Part of a small language model's weights.
Size: 8 layers, 16 heads of 64, vocabulary 16384, 152M parameters.
Architecture: LayerNorm before each block, untied embeddings.
Training: a variant of Muon for these matrices, 8194 steps.
Each number is 500 + 25 x the weight over its row's rms, rounded and kept within 0 to 999. Layers, rows and columns count from 0. Numbers have three digits each. The size before them is the row's rms in percent of the matrix's.

# down: layer 4 MLP down (transposed), 5120x1024, rms 0.0138, rows 1308-1334, columns 768-1023
# up: layer 4 MLP up, 5120x1024, rms 0.0676, rows 1309-1335, columns 768-1023
down1308 103:495461514483530514501489455503492487493511494516457473514473472469492474450517475515511493507441509571514545502494518507467501508508527489512501500498499495507496507492509469520477525490493503528521521499493503517504478529528478482498454473529483495502521499528503461513454477510507539504478520480496507515475494497517425517533511469487516471476520526458555491484512501481538447506554464506443537514507490539485481448529482485542486451461478525531505452492485512521450502490475496487500486486514486496503513541502511486471528532515509516514485519479509564505529474483523497532509482524548488510532499447510508487525501498549523509538492495496508525520479519461537529515490495487471486533481521470516520513497453481511475488455527497468479509518473513525502527516501560
up1309 107:494516514479529460474537496525487497491525531496507499509507484493490500492508519542480465538482448488456496458493540539456487455514470465529495528510518524541555491464519479499521508508470488490510535489481516526476524532486471566492484482530475511479495483522550519516503463552529495518488510491505479465487496536524482467479518499512542534465461528529472480427482503476477508475509515537497523461481459476473535479488500427514482529562513480503487527493530474543501503508486494472483484545552485469484457497550527531503520514458477497503510501487516505471487503522467481508526500523457526483527510473508519467447526516476543487500483515498527504502499514525495537518480509493504466533580509539481492513517491497515497487507511549509501487493513476483455520487534503
down1309 103:491485531487483486531497505485512554476489467506462500503483468513480495502467496469456473467504527498460489487490474468481432457509518487469540480494530475511514486512477515485512518474463509492480504530517490458467506526532484512466556519538523605531506496543505543513477503506481534511507521490452498479479494529530526465527487494530521531490525474507511514510499511501510524471521508489539495503497496508474449511494497395535498504491514491524474489505491476530479545521496484523463474479530506479517523481483527493512522496495525512482485515533508529520504491508542450526507484517475465499524466507534478473535518498496506487520556501483480520534443477454496513462475536528471533540500505525507523480538501490493468544523498494500548482516513480547463521475517492
up1310 097:518504486552497534514463447515484548522478506531483470506502483507506489482496481559453513491521450511520468523504519566505484550559511521559509479475505488513455471493460537521520514509501484510512487509502485515504526478486490521511513480448504513496475510508528467501566493486443479523537476495530494507489501502518473515540499508527506514482482518510481493500499470514488498506533512505466500495494492499514484552501515557491488525480527518503492531516490532496512499473524531496462513480511515515540536490568533512508507509526483494495530520505489478523492477490479478504512488461532542535536477513506495507438500504482493501465525459524507485525530476527557466474521491457503468520471514495486540542541446517510495505502547491490499532484464527453532488464490532
down1310 100:519518524524546514501520500487464510505536477514483487492468531511515561488522540455484515502537465504499442511461473539493593552473519496498457465504505539528525472492513516511472481525532479530512489499453454482512524485509514485537484480484468510523495536500503480508519515511521520507483469475492531497509507483484485545528504533496528521508541515512494573504486458504498497528501476548485518532487523490466524494495556490515507481495473504493491462481478544518498482535485520506504458470503498471467470512463540527465470513469523487528531505497507527505495498494523489498532536508501518445518526509518547477537497527513588494534505512498497474482521537512513483516522473510555523500468492532480487517552520498512460486532543461520492538479493467506503492530537472
up1311 104:526467536500445504526489515479490502507527498512492506492504537491526473544500514476479476488504531479486521482494470535516490495454505527448484512535531529489544485470466502457528465559512510475525507479497486498490541497490487498463480512497477512516521463518504482472478498497491494469473509504500519510476520476521540508499465502524505473502509515512481508447451526499494517491535503491494510502496507504499526495475509445516481561461499507511492509529477506526495486536498562508531527481486499481504519510535530503472494467539491451539519489524527546534458482462476540522485489510518508495522464538499489512474502466505515517470492508461450500498511490539549480536454483466502508461520476496513516496490558515533452463507511492490464516500486456488517499500472490
down1311 104:477472483475517469494519493481499528474495520499485505508525546487500505527530515481511512515532452496516466498519537526520485487459544499524526529478523522491532443490513474525503439508473509478488555494454484447533525530530535533504519531467483450508467494514543517496521526492516524486498525452509465488495528514476501478530501479481518506497485466534478497531478527495528528513507476493541516506472540524497493521521495480498511515505512504450472498468503485498495482489485518485502489466519508481446525472507514483523513455506465483527540523548526541527507452496452498525548521505465521522448483476498504508492510520506479501534496481501536488512543464498540497506497507514529522488516459564506479520511490497500495509533479504472509529486523516456520467532452506
up1312 098:509501440507528471505529523518507480528531508492486507469534509484514508482526493535476479496509440497489499445486498488489528509536503490516488477504555533551470529486441506514532497499508458471472467486483470496526513493478529534456505498513494475504470503439518484546503488535489452490515502548498415498499485488509464517522508509483507488482529511482498515530481516484496517490473505531507476503503551512499493519512489511453477518501513446501493464485491493500479513506489499544523529500522498512506523495476485525512484458509485516538520495493508522523521526468484471469492459505488484506498468506519483505512501454540504515536525515529512523537489466472528519542550527477512500485495502469499491502528492497522547495504499530487515489515517488517523469505520468
down1312 097:462527476540488542458516493530498505470479488510509491497497529479474469503499510491489508514462553497520519502526488450446513495478506456494494519487475496501530512540545493480459478516528494471528488500553525498501518473504526478507535541515460525495505445506493470477480484504495561557498534509541535473505478452502514463502480488472482509492512503515490452498470505476491474518494496485485505521501491450513486487481507490499523451471486495481520544493550541486493520490452478528514450488466497477475486519531513485468489511539511494492517506498487557504466487464478541528563519531524506486540543480485504467477469515497459484481498542459525518504485507512498496497509501485496453501532524531494480512506488472465509487484535548457509505485511530477480514511443506
up1313 097:493525512497493494448486505535482480490466495511536497510517520509503516516514502548489538500518496538497468499495540517457530538494490479488531498498471508485505498510521505480513491511505534486513526506473480473503489480484466495450512500517546541490480498545514530488465508471524487511461476451514523493510445506518518501515486496494484491480481489506492527515489456533466516519457515470521543485482486518478495512516502450482470511464443481507500490508509474480473452497494522469553520496501495541505506475498503486503503497505513518512466534501508457512534450494467537527477484500503518470552482505552533516540503509489531515481510495547522511497477520498512522508496495486428490512463444495470431506506426514453490505499471467508505481478507481482485484490525508
down1313 101:557534510526483504468463489521485494477494475531462490488496476513496530493511497525498536483524488459539551482481524507487494491529481530441472495534555492515468505480512517539554514520477514474475506488509513478536530486481517517478538488484555536482510519532512500551469519493541484511496486520503497480536522468504503445491493485520497536486501482470484472508521523497466504534524460478450468539496463505525478515469517509511491510504471525482487525508450485476491514526486510510480516547493524503505502486495489484532517512471499516508526540528500514475499497475533515460480464491470484497482517536481522454506498500525516567522535495535486467483503506521531505519492489506495492496460486540540511499482476437475519499486484524494461521534483531472507462524498502
up1314 093:532476495505480570471470537483498469528482537434501481479454497495515510480494513524470506486458470513501495502494493470461480515480507465550541519502506491571452453503476506552505488493492521518465507533516505496474521550521459509481470494506475480518488446460493492483531482467500543511478490487480512480533475478511525491547483479499503516500496485505489490511482518515485486477493541581478532488484506535549502516544446485477503505502475542477508491472500510496509460541496502443479514548546468510473517524496502477464513469525482498500504477528472508463466533542506496494510523491510495456504499506522514491475527484466491463509522511511494494464547510507501478472526507504523526496531505461498555489511438499528499539490545471483534437501491494508535503467497512
down1314 091:491523483498495442496499457507522505522536506504487483522533510488470491509482499487479514499528500492521515528519458506500502474503541495511492465512483542501523552509469511490517495501499468477491492477454494498444520463523486488529524552506502494458512511508513538500496457527515474494487502497544471487493472507525473528473509542518509474490508557488496498529522467510490487503527511481536482554515493485525522504477548471490467498493526508508542484479474491491508499438538506463498506497482515500469520505456481538526544447448508528486521526548516525494489526505463496471456490511510495554500513478459498459541446526496474477501455502527466490530486469478482531500480460456520506491479554485517460503485549526485501507480536492466536505489492524498516485491499469
up1315 099:495530501493513458486538535515494498501479492521552536491452541465458503486516492551445529489451481505530525516491493475536520491494525451513494510451483488497499507439499469463540491494511543504510547499504505500480512506519485501510490500517528491495505504469495509473507458511504500514470453485505528536517504495467495512492501502505495442496484504468511514512496487518509513479466514515476461508511510478526488529520523509490515458497494489477495533465447482517522493514492500471572482512500514476509511511491514481500529495519504512537537521520479537468491514467472521479511499505529483557512489555479505502534506557550483502487509513518490468495520466524511506511465527500525483516543495470494473525533509520537546493442522485480475482513496516496522486487489507
down1315 098:531533497475521533514530461540516525520489492505514507513483492491470518547488486428471502452471511471508476508509462490518505496507517508431479469445508531496522493517533491478473505525492482526434516506496473504520516496511497471507528477502482487552472522494471482535543484519507511491535544534491507488531471515479494479469496511480558528513527480503449474523466506508478524485476493527515506493510524455493502531492491501476461505500504483494521514522501509516482458510466500482488519519479492441469481485499526531515514464512543534487494448515478517469514490514529491497507534502530490544485506521489499500551476506521497517510498486495525499516461532492561506544520519481538502502501486496488491525528523522434511520490491522493533540490502496499498468467470500
up1316 096:513469438529452477480515489526486531481500470471506462508482501492541519481490469517543536496505546511475525505486512514477499522507469493478535511492504518549525509454500485483500547511488451488485468528516520512426513524512470505528474487534519469495541483519470483461507500548554491497438509482548504501551496506483481527480525546515509485496489533531573506481534474507473535516543505487480466515503525516530533536502470469502518532468506464491509489529493551493517506441496527466502479455496471479502457526545482502491529534500504530478529475506527521493459491537531508509507494503505512490479532474507481514514537513528501459536510514500499505520484482464473466493484501516492539527530481520505531510453488520461506488558496484522428466514480493507497508517515496
down1316 095:527538473481470483472496505481465518451504518521470500525502536492516477468497539514509494537492483472518512519488466505535527517511536498503484519474485490504459518542485457508507504521481516540505552470493475540550468539533499544498513501480473472530517479466522471494459477435414509509528494501551539516542484523491539501492481497518522520501525535499487489498461520495520495451489526512492507527499520476496514516555457507527524494482540512551564483478481466498489509532480469483466498487496519482536495469415529468535481499524483460512489500493471486490502500506513506491476508496509456488529500469535497532539522548493561561470481486513476507479486443513515485501511506529517507516509465462534539476490497498485479481471513511499507514523510488505490499532535500
up1317 094:551437484533503507517477476447463513534505471515490463488553483534495516459507531486488535519517503491492550516500487519484478518541518496516515476526496481555441524456527519525494483505466521458558534461481551476488500510497518499520505486539534513508547529501537520464514520482502510526506504455501505496484475462481546511508492526488533472483497467463517506504503482485511487492573520515482512500497486483467519470569527518555480503473489504486493503480525496490507487498500481531488504501488491507517540510481489505514512503510501495461491490443450513516517466476452523487535489491517493515463471481524478484525526517500478484529530522522513510494481475516492565462519502506523461519519506501486483510471521525538522465477463480498516471538469459550503508504513478
down1317 094:447504542470548542516526531496504496521504511509480507557534517503490504491475496446519507510481498523475509476520520497523516459544502543445491499485522483481477496517525476526507506499496487527495492486515532492504537474497490531507475484501510513530493448513472507539459477473522494496543491499504529480473506463505522483486487516526525505541477506502521562491526482458497505519485516481454522525487445420494503530458475522522464530504483490506518510491489489495522528514470459513495534530510451497493535459509515502501470536496479497509555509533504477498521498475460502487498452526483486470498486515492459526475486491488503500510511481480522545465455456479532466532533520501468504481531484505472530510552481522459540487470544515485474495481510446463539474503501506
up1318 101:490525487503479537506475510464469491523534492488455490488500480527502501488509485504460520507542514474499480517441478474521502499520549480543486513439526505452519477492554506478498539526513493534507493479494511472522473446480442489491515463513543467520534502476470488499524465507493495451491501510533497500520520511494514490458484502476468469496498507441537501452500493582507498502501495528489509492504555457506489481522488515512534497500496548483469504522499503527506508558477462477514511467502508515527479520478484512538497507510466479443487491533538516467473504514557505483464501520496509515490504513486505447498520480489504475526523491493511507481517537491529458489525493525514496449517478514507542519495506522505508506497500478513494480451492507544500489480516467
down1318 100:484544516466524456474522549516490480521538471508482486513506538511496491524498469505463505486513471520502488496533467484488507496533499553495470517473479497514486488473525482527518452517516512516532466509516448510518471513487503474486470489485502513507472476507527526516489529490503480501502492547495529466471485556527496488472487511494489543475473495523514464493530509538471494506469497500551494560527479478524503456538543522508491516509517478464527494469482456454508506519502488502492588537467535515521506478499494510520525513441512501457510573494468512529485477521498510505485466536473499506513500461494490549516467486510517496490490478492469493541476480554507461508511489508527540529525501490532506539487552501529489490540500484467479549510483473533508469482461494
up1319 099:486483458498548479489496502510468506475501489474462498507506445517485513514488493541516505509499484508478519513506553480544491488556506478507493540469519505516511532497516473520487480475472523502514511493504537524465490496477494497486504513510497490521460513511484472503495433507515541492501515470449509522517500506482476494475536459525519487490482456506511505499479515501477500518504458484513513548549553541497469555496521445484486501483495502499490472499499519523492530452495496504496529528545503527497493509480479495524492525506487505523509512505497485502530496529502545513517514492495518500482517463476510463534502503513534462465546493500486509447488529497502480477446503495495511470533535550487504481547502465519519511479451500504552515474503483508484495478469536
down1319 097:547507504521484494520477523519487500514492502519499522524471524521497530512498495477503528508499506523508492483458526543495534528494495495508516526483486549550526461512520494512500485511504525447515513469504493512492509539474500468488480520558501474489489530488456485536532492506483511489470491507473484503527511545487461516483503468518478519535479524520550453523513522479537542500476514498477453563494484474543502540521520502502508547497491512498566524498474480506480488533521537482519532536492475453478498515529485523480536542481488522469498477495473485491496499524460437473493462514504495494489493512506495487493513494532528484449458519466477515537488459527512552498480480500474523525482486464475460505532467463498513517521496541541459494531525479496495516479500479
up1320 098:443475478498483525496484467499563473494524499499536523524505481491492483508529557536529508513535539494505518492520510467479490512479526483503482530496473521468502501481473483477509503485516431532514485488474497520498479479499510548506482478521466526466490529490475502495460505512488495486494497529489473525545489519488504474499507455515434492511462511507505500462520504470494530505495520526495491527513464479498520473481517503478543490486475502525486501477487515524550484511531499531490498513456547486509491492537518505498504515497514557517507513504510472512478533465512497552487492471453529516535502538528515498526471498512495476508509509523474507513498485500525480498523470478496518468523467463513494543513483506483527454495485510526520477486522469480504479517497524
down1320 094:475499531486498509472470493481471485476483529467493505496519562497450500504469488550534521504509504502547496509441517485493490483535468483482476502526504498492532506485510491442499509455521544482528548494488486528543564472512486499512489485531558514522511463458536475492517484480492487475483533501491493508484479515498501501524509525486529471460484503519501477531450475511499507483521489536493549432483516524540518544460530541463501484500528501454493462526523470509521480531496522512513466485494522535505488532468516508486523488496490512480493522492535481476481521490497487480506480514583485510496496487476510466464508530497523487501498518497518458516511489465470504471470507492504537530490509503490519482471534507528503520483479481491461512472517531498531508489511505
up1321 098:516499537514508469537491522451461508517527517511464485481530527490508502516517480488490515510483451514536489481515510508510511462480510532533469510491494538523518553491497470482515493474493488532503471484498495477504515531482515492542518487474489520514480495471480528505484467518508446511482502531453542475504474515485524509498492525503485479466529510460509527461508451491466490540491501470511518489552539500504444475503510489463491521454525473506477484485502527492458435520487491460475497479494493526511515536503468504488464494535514508507489496521462508534468475492523477460498528508518475484502537463515524497490464504507494521494508516517534525472507532552522517478520478508459495476501509539470543505509493452525500493494491548485502496461482498510547495536505522
down1321 098:496490507504479478501494474508461486518493544523526473492527514516504492464470487510532498502510486508470480503526486511495528475478476493504527464541513519479512474487513489533529483510506538478509508533469524497442517481501530473530518474509462503467501544517525487557536486535478457546524463518535494502477525537510542507519507511495525483526446535452501530481473488522542513494522543482532508476525463463459455497476512485491517486498531467488524518507510470526508478520459557497528503467520551549517484520478484495535526511457519459500464510494555462505538515493517512526510529507485531473514499445521525499510521520472506494494489504557461522460486514466506512461516516479509501485469504440522536509463500490459470466554459454504489505497488474479488553479531517
up1322 103:526516479494507484531466524553501464467519502476546501500459483474466513448499498478483499522512505521515504525475466464486490522476497489533482487533517514469497476533532492489515479471474491546502509503471496506476493473498514490523498488483462450511547505496504517494519504493475471527461484504525487504507475489484497486529466526517506506542497496535505515489505487498564493539502517519504499519512460514487489499450539499501516477484509472508496478411502497495473484530466504509522457499490500531460462489580502508487505511473521482516526515462462547491474472523522494495453519510552485489519496509525529468488495465483511548508505462487488478512521509531490491474488515505504488439490503524505519556545458508494554542512479475540508499507477470539487470483496490
down1322 102:487524475509549501458527537529536467526498522471478520476456512493488532495504555485466518477496489511494485495525505530475504531513462528546520521463560502521527473535464496460551483499525483461534530496465498483520502509512497458505493493448478515447513463510551530518535497514469520467477523519483496511453488498501507511523548475518495501510517461507483458508559562477464500490516480510475534484456505547468515534493520510464439543470516500507530464500522462488494511510483532471493511471506486529500458518505482507496540498483526493512535458502482517511526497472492500546505511514447527500539513521499502504534499449518464520482473519492523509501526476502480548514470485483478493482522509524496482471513536533519551461504535465444529451538532503534520465482500474
up1323 096:528478526446549496497541517513527474477513560496497528467484520534516497505480504481496545461504467528471494488517524488500469508498496504529523537527460522484516473486481534498464509501524473481512539535511460500536488488527492491509499503531502520531509487476472488523502480532511490537454509489481506476478509500503487506490489502494470498481548502509510529527479446523496513447462466530486485507495494495480483512463506486474492478545455509446499514522486527510497480524518525490499491486529500521509496515426510506491509529530497504471511498466488501513515507446457493473562549516495520476534473485500473493473453511561529483511479507446511513482508503484469526534485467543519491511514476500502504494467485511476560524537569483502495471477557472527470500507500530
down1323 098:462485526547477498487521520516469522540509502484532478497487528479506509498515493505534504475491481465504502505501483523496526504471469487544511512501491486544462505440533487489481477545559531462468457493496437519526507497526494481505508513484503506491460518533477498528504505491536492517451510483490496502511440514542527505535529525441487468525512465460513506440471525504516546481529535492496520472511550518510479476485562515476526445498507530484463487509507501524515508453499491485535509500509503500517538503473526511478523466524524540540497488514501497485429510497576485514576514498500556497500483478493503497516436487490467510488467499524485492469488484489517498529494520486526475518544526544468484480509442490493479490466509493520528532534480469474511471476480480
up1324 096:524491462521492521490476496522476488501496510522483497501533448484516537499481533491503454449502501495499506479512488495499499521481503472530492495540511473502455520456432476506506519558440501540493490526509510488491527494513483516462490465491504513488506495545462516498510497502539508533570480481509526494504513487497511472575505484488506475484478542505538461479501459485509470510527487531492520517500524497447488541450527499513493475528530516451491456506479484484498540512510469469450485500495510541503523516514481481517474533513514466559500472495458473464476519501500478518500516456541435533527548491501484529517522532473520505506529478476511458487482486475508498468476507485521495501484474514501519519511569503535503544511467521513477505523542504509498473477511452
down1324 093:521482526511519477478503503507488521468461526501522475520492527478472502524503502468494499521504473469486506433495496504519538466489491501498509510489506501538505517513473525515525501531481486460501526514444494494528508526509511458515517487475538484508510507493518469531521512494419471471493522508518474492496506479533469477515461471506509479490503480503473508525525499490475489495496505457537525476484474486512469503480468502504560490493489528540508494517507509457506496489512522512466484480497533541515506475443483514505507451450516524500456517471463528491531492481488544514566514496498497499519500487530436506475494504549502494529523531515541519481503504473491497505478485508483538528456520523504505487447489494463539517472457507494515478457523498518494547472489567
up1325 097:483522496507496480513428491487511559528459518517515520486496496535523487491525513575518498501502546478525519470480545482518504534507460509520454477517517466504508479522478473505537504464493514508478505529509482520503485500477471485495531467490501481484526490502536496499513499453443516492499528505507485496497527506539495455510517487513456493496535514470512482524479517549538471563505499491505454463433538492452534481517486511527474445500529470491489494509497529488511550466506490473479503469517480539536459508515514490499486523455491502530518497510482502508468482536541493462488512481510476509483567496503475518516551527450468486518528525490498506476547485485500506509509471507476530532513548516479485535499473548551523530466503462492525472490491463486522496507510490
down1325 095:501502486523485565508526457499536524504509548458495539531513500504489502476533539506492519461525515492494490468474513475519503525541515511501506529539494478460523514525488503524508526513510528464505525483489508496484550500458500446477517459504465512492494537552491503503506489512490472495497534483473513517510484518498450487457477530504501500492456528472453499524501482514482501511516496487552533527505520499502511460472527498500520488510491538505502482479469508523509518553494500499488498485519521511534451499558518497510502500466500507521471524493471502514480481481548533469535513516495489513495494538485514524455501495497527527504508526557532492516482571490495497470497484489515489497471493538476519540536499448500531455523482502520521528553503459535505485503504527
up1326 094:492468522496486514493434483482504521466521530481512493498497554462456469481458500540514475496529533525500468499497481527457491528517467529528488466505474470508510510483501467531508463506487480502478525478486435491524491503551556521463510512487500481530506518495495466508519544513557478476538531508467529493483501472488489506527512527472509473478502485465506478506497494544464444493488442484529500492530537507555556509468529472475512516496523480529507468513530537510481519490500492511472512512485496467523495517504532522495474521477504475497526487514473470458559498532531519503523518491515504502504522414493522489497509520518534495524497504473525485467503494450538547519505483501483553504526503534516457493515474525495499522510481494479454533515533471498495521529481494
down1326 096:475521484498484492538495498488477505506503494516457485534470470487453487487477527528494489502517472511523463469493513508526472504522495498534493518506500513495547493479504454504495462483501511499531516524439508475494479542492556524530528525510472518526470521490515490492501469484442492488500497471505532542505525483453506506595494514471504453494522468504525528491461494507524509495503519514475455537480516537493490503480530486481478506494498509516510467518514518475490533495513512522537458540440485485468448480482503498489509455501515500509524562503534545493496526535536492505501474517494528493469522483500474459489490453523510513466468525503490514468485534493549480478498502505544490494519500537475473552459500447513536485510496487450469522458508489510526495533495489
up1327 101:476517493475508497488502448436540518507522517476529512445499506524524543515504505503502519539466519469486476518542526520503493498496496494480517507484475455518501467471479497500497508474496520468483503444508478518440507506485471521527471496532512553482498468502485532511478491470489501493500541489535474514477487468501546476490491510496530480494489495510518483509503499523484499498495509531509532488520500532501525501485489508463526490503463499471518493456489488495489534501511516419509497489507503479489471517464520568506501503533501511505492456486548498522489477490489553502504555530532500503469551516468464519487468546422466486473485469529457495487468461556453524512459547514552483493518534548484546479546498491507473496431515473547498509497539458453500478484500450
down1327 101:528506504502545482492503458503446504444520495465522493496493489494511517462506506504499503490497488482526464536503514488496502453523479470554481470518488454489522491519477476473510519498481544500489497491511483486480468444487481543544497541519557530523456563456528486476512491452480522533419491515497474499477496519482517510499451457530471476501497515513515507510505507500538517482533450507553490503530477515463527498444487485526454517502482503502483450469545470489484496538457467507538493504449473537493536492487495492460493523510480488489506501440476492501482509513534517481466510526517489501508514543498516501474485480537493481501449499522452516511495514508513528513476521520496444489470509502474488527489514495518455525492494494478507523495517517476479523525503514
up1328 093:488534507485512500469497504527517492540530546498540541545493478507491498469489457501516503449522502458550531494510516489491525507552530481484527488516474503491521519499488489500491467472521526481485556468517570528560487485502493508503502504502466537470517477494469454508478531500468518469475478481504518467512510455471453489518502451509497528497485504491505480470488490421516484495484505531497486491481495468498516513498469523515489502484493494451564534472485451521506512468464499496506520505459535506518466504495531490479498460537462503524561534458571522487520454456504504496511471504511526516488473504509491518480507532492492487501578517510475516499522527472551487475506475473512450483492503515463454503513534503479541500502474480465516489500488513452527458465507492
down1328 096:538546501518495477518536453485545514508506535472503506564509481550521543550509467503508462482519479547495453525531513540501480549539482450554494451492505488500511511513529503476518466498456497522494497459542500503481554495486506479482477479461506487509527459506473490498527520479531471483528517450489490515470469475488454517547516474468509497528523514525528506468518518561470468491519497468552495475499536506462497559493496517466514570461496481524488519515506537503532505517510481494488524515514519489465520447497485502521501487526498485459526472527493458502507501467542513501452500510525491552513479494479565507492506504549500435488483486496503481496514491513522533498496531513480507547513535534488454522499522514490482504538513479547473467525529500470536494464492460
up1329 099:509533514508498510498466495503512533514554493453513508504469509516502538524480537508459513476506535514491518502482486496497530545516496485500460495542536475525513499512516500487492486515468522489490460483483485508537511499525502455532546524475533546475526489544529431469524491562502495529501489477503518470490505447520490511550496532507485506477514511590484475474495455490517483497545478518509510532478494478488432490543494512547491475486517477472480488494489480499511505512519526456506498480528484506524490525506485521476487507484496475473524515513578531484497528496468468505499514471505480551437504481467491473474538513493489521461497490480497494545459486517507510532453520496546521469493529453475492483493508520507503489508566524495498552490493533483527489484488486
down1329 102:502471533530536513462486511516495509508487460498489503492493492517500462498511495494489431451508506474496535519540537495507489537470501518513531505544527504469500515510480526512493486544511490494532480461505490528551473514459490514516505480493490504544492469482515527508492542463543507459490476483499486510502520530514483487496492524499515501463497528476513447513483498501502506515508458504473490504528460524513511479447530439469494459543489498470478523471562536507501489479507499524518494527516481522498504485452509474542486500494514492473503529515448457488485502496565537498514485515517516478533519513497499520507495503484517508500484515487517483504497547493525515520480462489488455541483506493491465474483462503545503520457509568505523511491520505497490494584500494
up1330 096:479515506509504504500546505492519493497481458496500496470472495533512511491542472524508509501508503479515510486468530507536495511518524480487530534476510530527510483485489480482457497518469493530516519528494480471501527490535489511542490511496457496533468497449492442523483489537496512470441479546536523507511492513476475443488474461503489471533490495499507520515534495502506507483527478500537493475472526513498506485531478462530541496488493540472485497526545528509481520509484547497505481500558535499484530538508495502495509457514506510517510474529500472475507486498533500479532489515445496568497505535503520519531535486514548530510509470506542525514444549488481492457505462507489511445484465458470519519553470458518563485520504491462499500494474559489542512477502503
down1330 097:493501481521474478532492504490534470514497503514500482536515519452569519509515479480480499481520454502504512531471521474478438481528558515493519493471498458502518518525495455573507477515476486529498521531477502516488495520505516518501511509490495506530473490511511520437530490535496484484471526488491476525495494469484510501531525450500474481541514513502505506537495480519471498468500470502534496501480519508485481511480498468468540490536511505553503512481482509509487547503482535491467528511543524464542505502541478475460458550490508553455501533501493454495514547525495536485442543511496499479499521473526484499506429507509491505508464492539499468496500540484497514482494521518500500468502505557500471500532472507474463509481492516495522540497523539520515505501504516
up1331 101:538519521534456527502502498507509508495514486485512490525554517475484486506513525517501468496540511508488510522477500495569529493503524524502499538456480506539517565460517479525516510506514493497474518488492523471506530525523509544496488489481475510545511553462511509497528436476533476539491514493515476493498500505470501520521477495523498518459530501492500472501511496512495551525518488562490428510443474500520521463467473436461503497495479506513502561534509495490499503507489495471447463511488474520465505469498491527491505487538482499511526491496518496497505492495511511534477508506466506518521480525497499526488519487467519520506485507486506459483467472508500509474484480504471533475496494473514525485498533514455518501480487446495491502509499465480488527475461504
down1331 097:492527492525539523505479457450458506469483517521516525483469491482514521519534506519463528504484521512516498502447489484493479505524506467526509483502494499490507507489481475547450492538536466542507517467497502475473513501459504486438530532504500488498491479511509497507509516526477489418493460515507474491532477489512484494460453527486486483500532501492520489474537502468462494459531545469520496490500536471484535510543496506488528450449486500479500483509531500481509533514450506495486481507464519469496437528445518497474484500506482500507506533493518451459498505534512528458539517449520502476508498472487502488465542480489520507510524482502549484538457491482520513451419498490515515487512528510494475500501495509503473495510475545513508509494476450467546531496511516
up1332 100:490494498462514520503464535509511552533541539461494504514455518432510473462463488515433514551503516532508517530549531505513510521487491501492468524521492501500489524513509480508468524541504519499547535483499467459500501494482485480516478518486510565519529545479509521546488524504499502520492575511514526503493533479485521530485479506510539468488480507493490521516520516503460490496496498472498531492548523444504464502517495453473511496479446520524511469544491487495509478471461512487523509477458455524509519502509500507509518500556514515510509513539535510520499471481465510486538478487515488484510488474535510496464471463493516506512496529503508527513493503495464477438537502471487496496521529495505490494505512528494538495541522518497508491509506481488507481507472538
down1332 101:552505516493450534489518555539503523518439476486542476508500533487513496492544484489518504515485500491534524519516491518533537503494522487506505454502475502476485519542484508493513498491514510489507506493491549495477533496498535519498517513463542513495509481467522514516528479539528498476482503498438470512529511486492510489457489483531489520483484514442481473523479500480462491480493483507498507562471511504492483504500491533463518594484477489483501494512534478509533494483490506525489507498468510498479509530492481478507495534489522454487464510458466509474502507461492519532526465485477450480476515484498462503461496494483484486510471543524501518493486510509492506466455487481503499510479529488466479492524481501498509529487485477505561522428482500517528513487514515
up1333 107:505461554485500518483496451515503496516480530514518530456490533502483498502525526532495520500505574506545496481521532447492473443508518534509495461524548537482502502492468501520481499517515471518545518493511550516477520518481503528527504466540534513504490529531525477498480458543534537517501520549549517541485496490510504510464552514487512495523529529499518481506517516512527465514524479515514452530521505505486497524529555498522561453506451511501509485466532501506488496466457478517474524497522501509546484516499504496536499516496509481511496485519507528491497489448493562480498473505553546559499486486552511492538479477528501510510497497513470495465520430468473469468522512487486509480511494527520465513529505456477532477541514481492503479488474480501472507482493450
down1333 106:507510482509482485499420504509494490471487456500498506527529475492476495506494524515473506503500474539551525498499504509536522534523477458509518518501505504500467527504497507496478502517477499486484502495507470524506525515504482494508515498500534521437508541565489463513499511497495509506513498568450491497483477514489523521459520529528479448497457491513495517533500512479463482534486514520506517496506499514451536475427473512509542588555511490452504497511522512503532508550476477550526484515501534477520544501534478467527507504450513480492516517469491494532551492469499493483531494475486531568534498509494489480501492472511474500488464513489513488487575490520500465537563481480492459487550500491538490478504543495482495467506480504555464501536493492464532496515501485
up1334 107:560477500469546502522488445507504481491493472531481476506469491495458509469494490466508480495534493509482487502478490504459496488483482514532451467529489490496478482506516497481545483461484517503470456505487501472516499443565456480491485524526513485541497521499496538514506472483495487513481514532477498472511502507505502505466508472456479536487518552531552514497476500494511451513463506489510479482544476511529498507499474516496537482486553504476505519495482523478488515487460485472501485495491518495482431504483520514504471509523486479502476474533542547462468515513524484558507527503519500495493500524454523471540524506484467496511489501476485473496540503475504492506520485486508486507478503512492464497493486535535516484496500500456549512506520419526487526468543526
down1334 104:472497482450519517497538461534480492504479494520446476492478512463487505503428456510495502468527500553449457478488501537498490504501517511507495510462524500458491475487465514465617462470502514520490481522521481460500519506569518494519498516520543535541518532510539530541497520520542497492581475512496546470495473486519508489472549488470481501473489511533532508519487495512499457474462494466490434474511477430532496512474492507449516499471514528481511516497525499491496526477518499496537546492511505506488455498518491497495534475519545457478451451538502514479484515518474480509533483549487487514458540516515516480535489495503462515515533493496503502490491489523459490502525532515510437469504487523521479478515466514496542467504512514506554511494521492511521482522529486
up1335 103:462549502482488470519510501522507489510494518486483496490511520471503508508533472464524522526524503495520492507501524475510543529477456515491501462502522531484491526466489468496538511470511469511509537512490497537509478478469485479488488516519513481524466473509496518532516486478505509481479526510537457513481471480490544524461484519505502529499500466524508489510534484490507504484489452509487516470513465519486482514492538446509518515513510478478506504526496480543484491481472482542463495482478522520510496494547480513500472536491507490493501517501470501508540496483513498491501479509486513466504416458499507486509516550517539511502527517515502479516479477519483513442526468541532504513517541495505468520512511479497524514511508476475523478513534488475516465523532464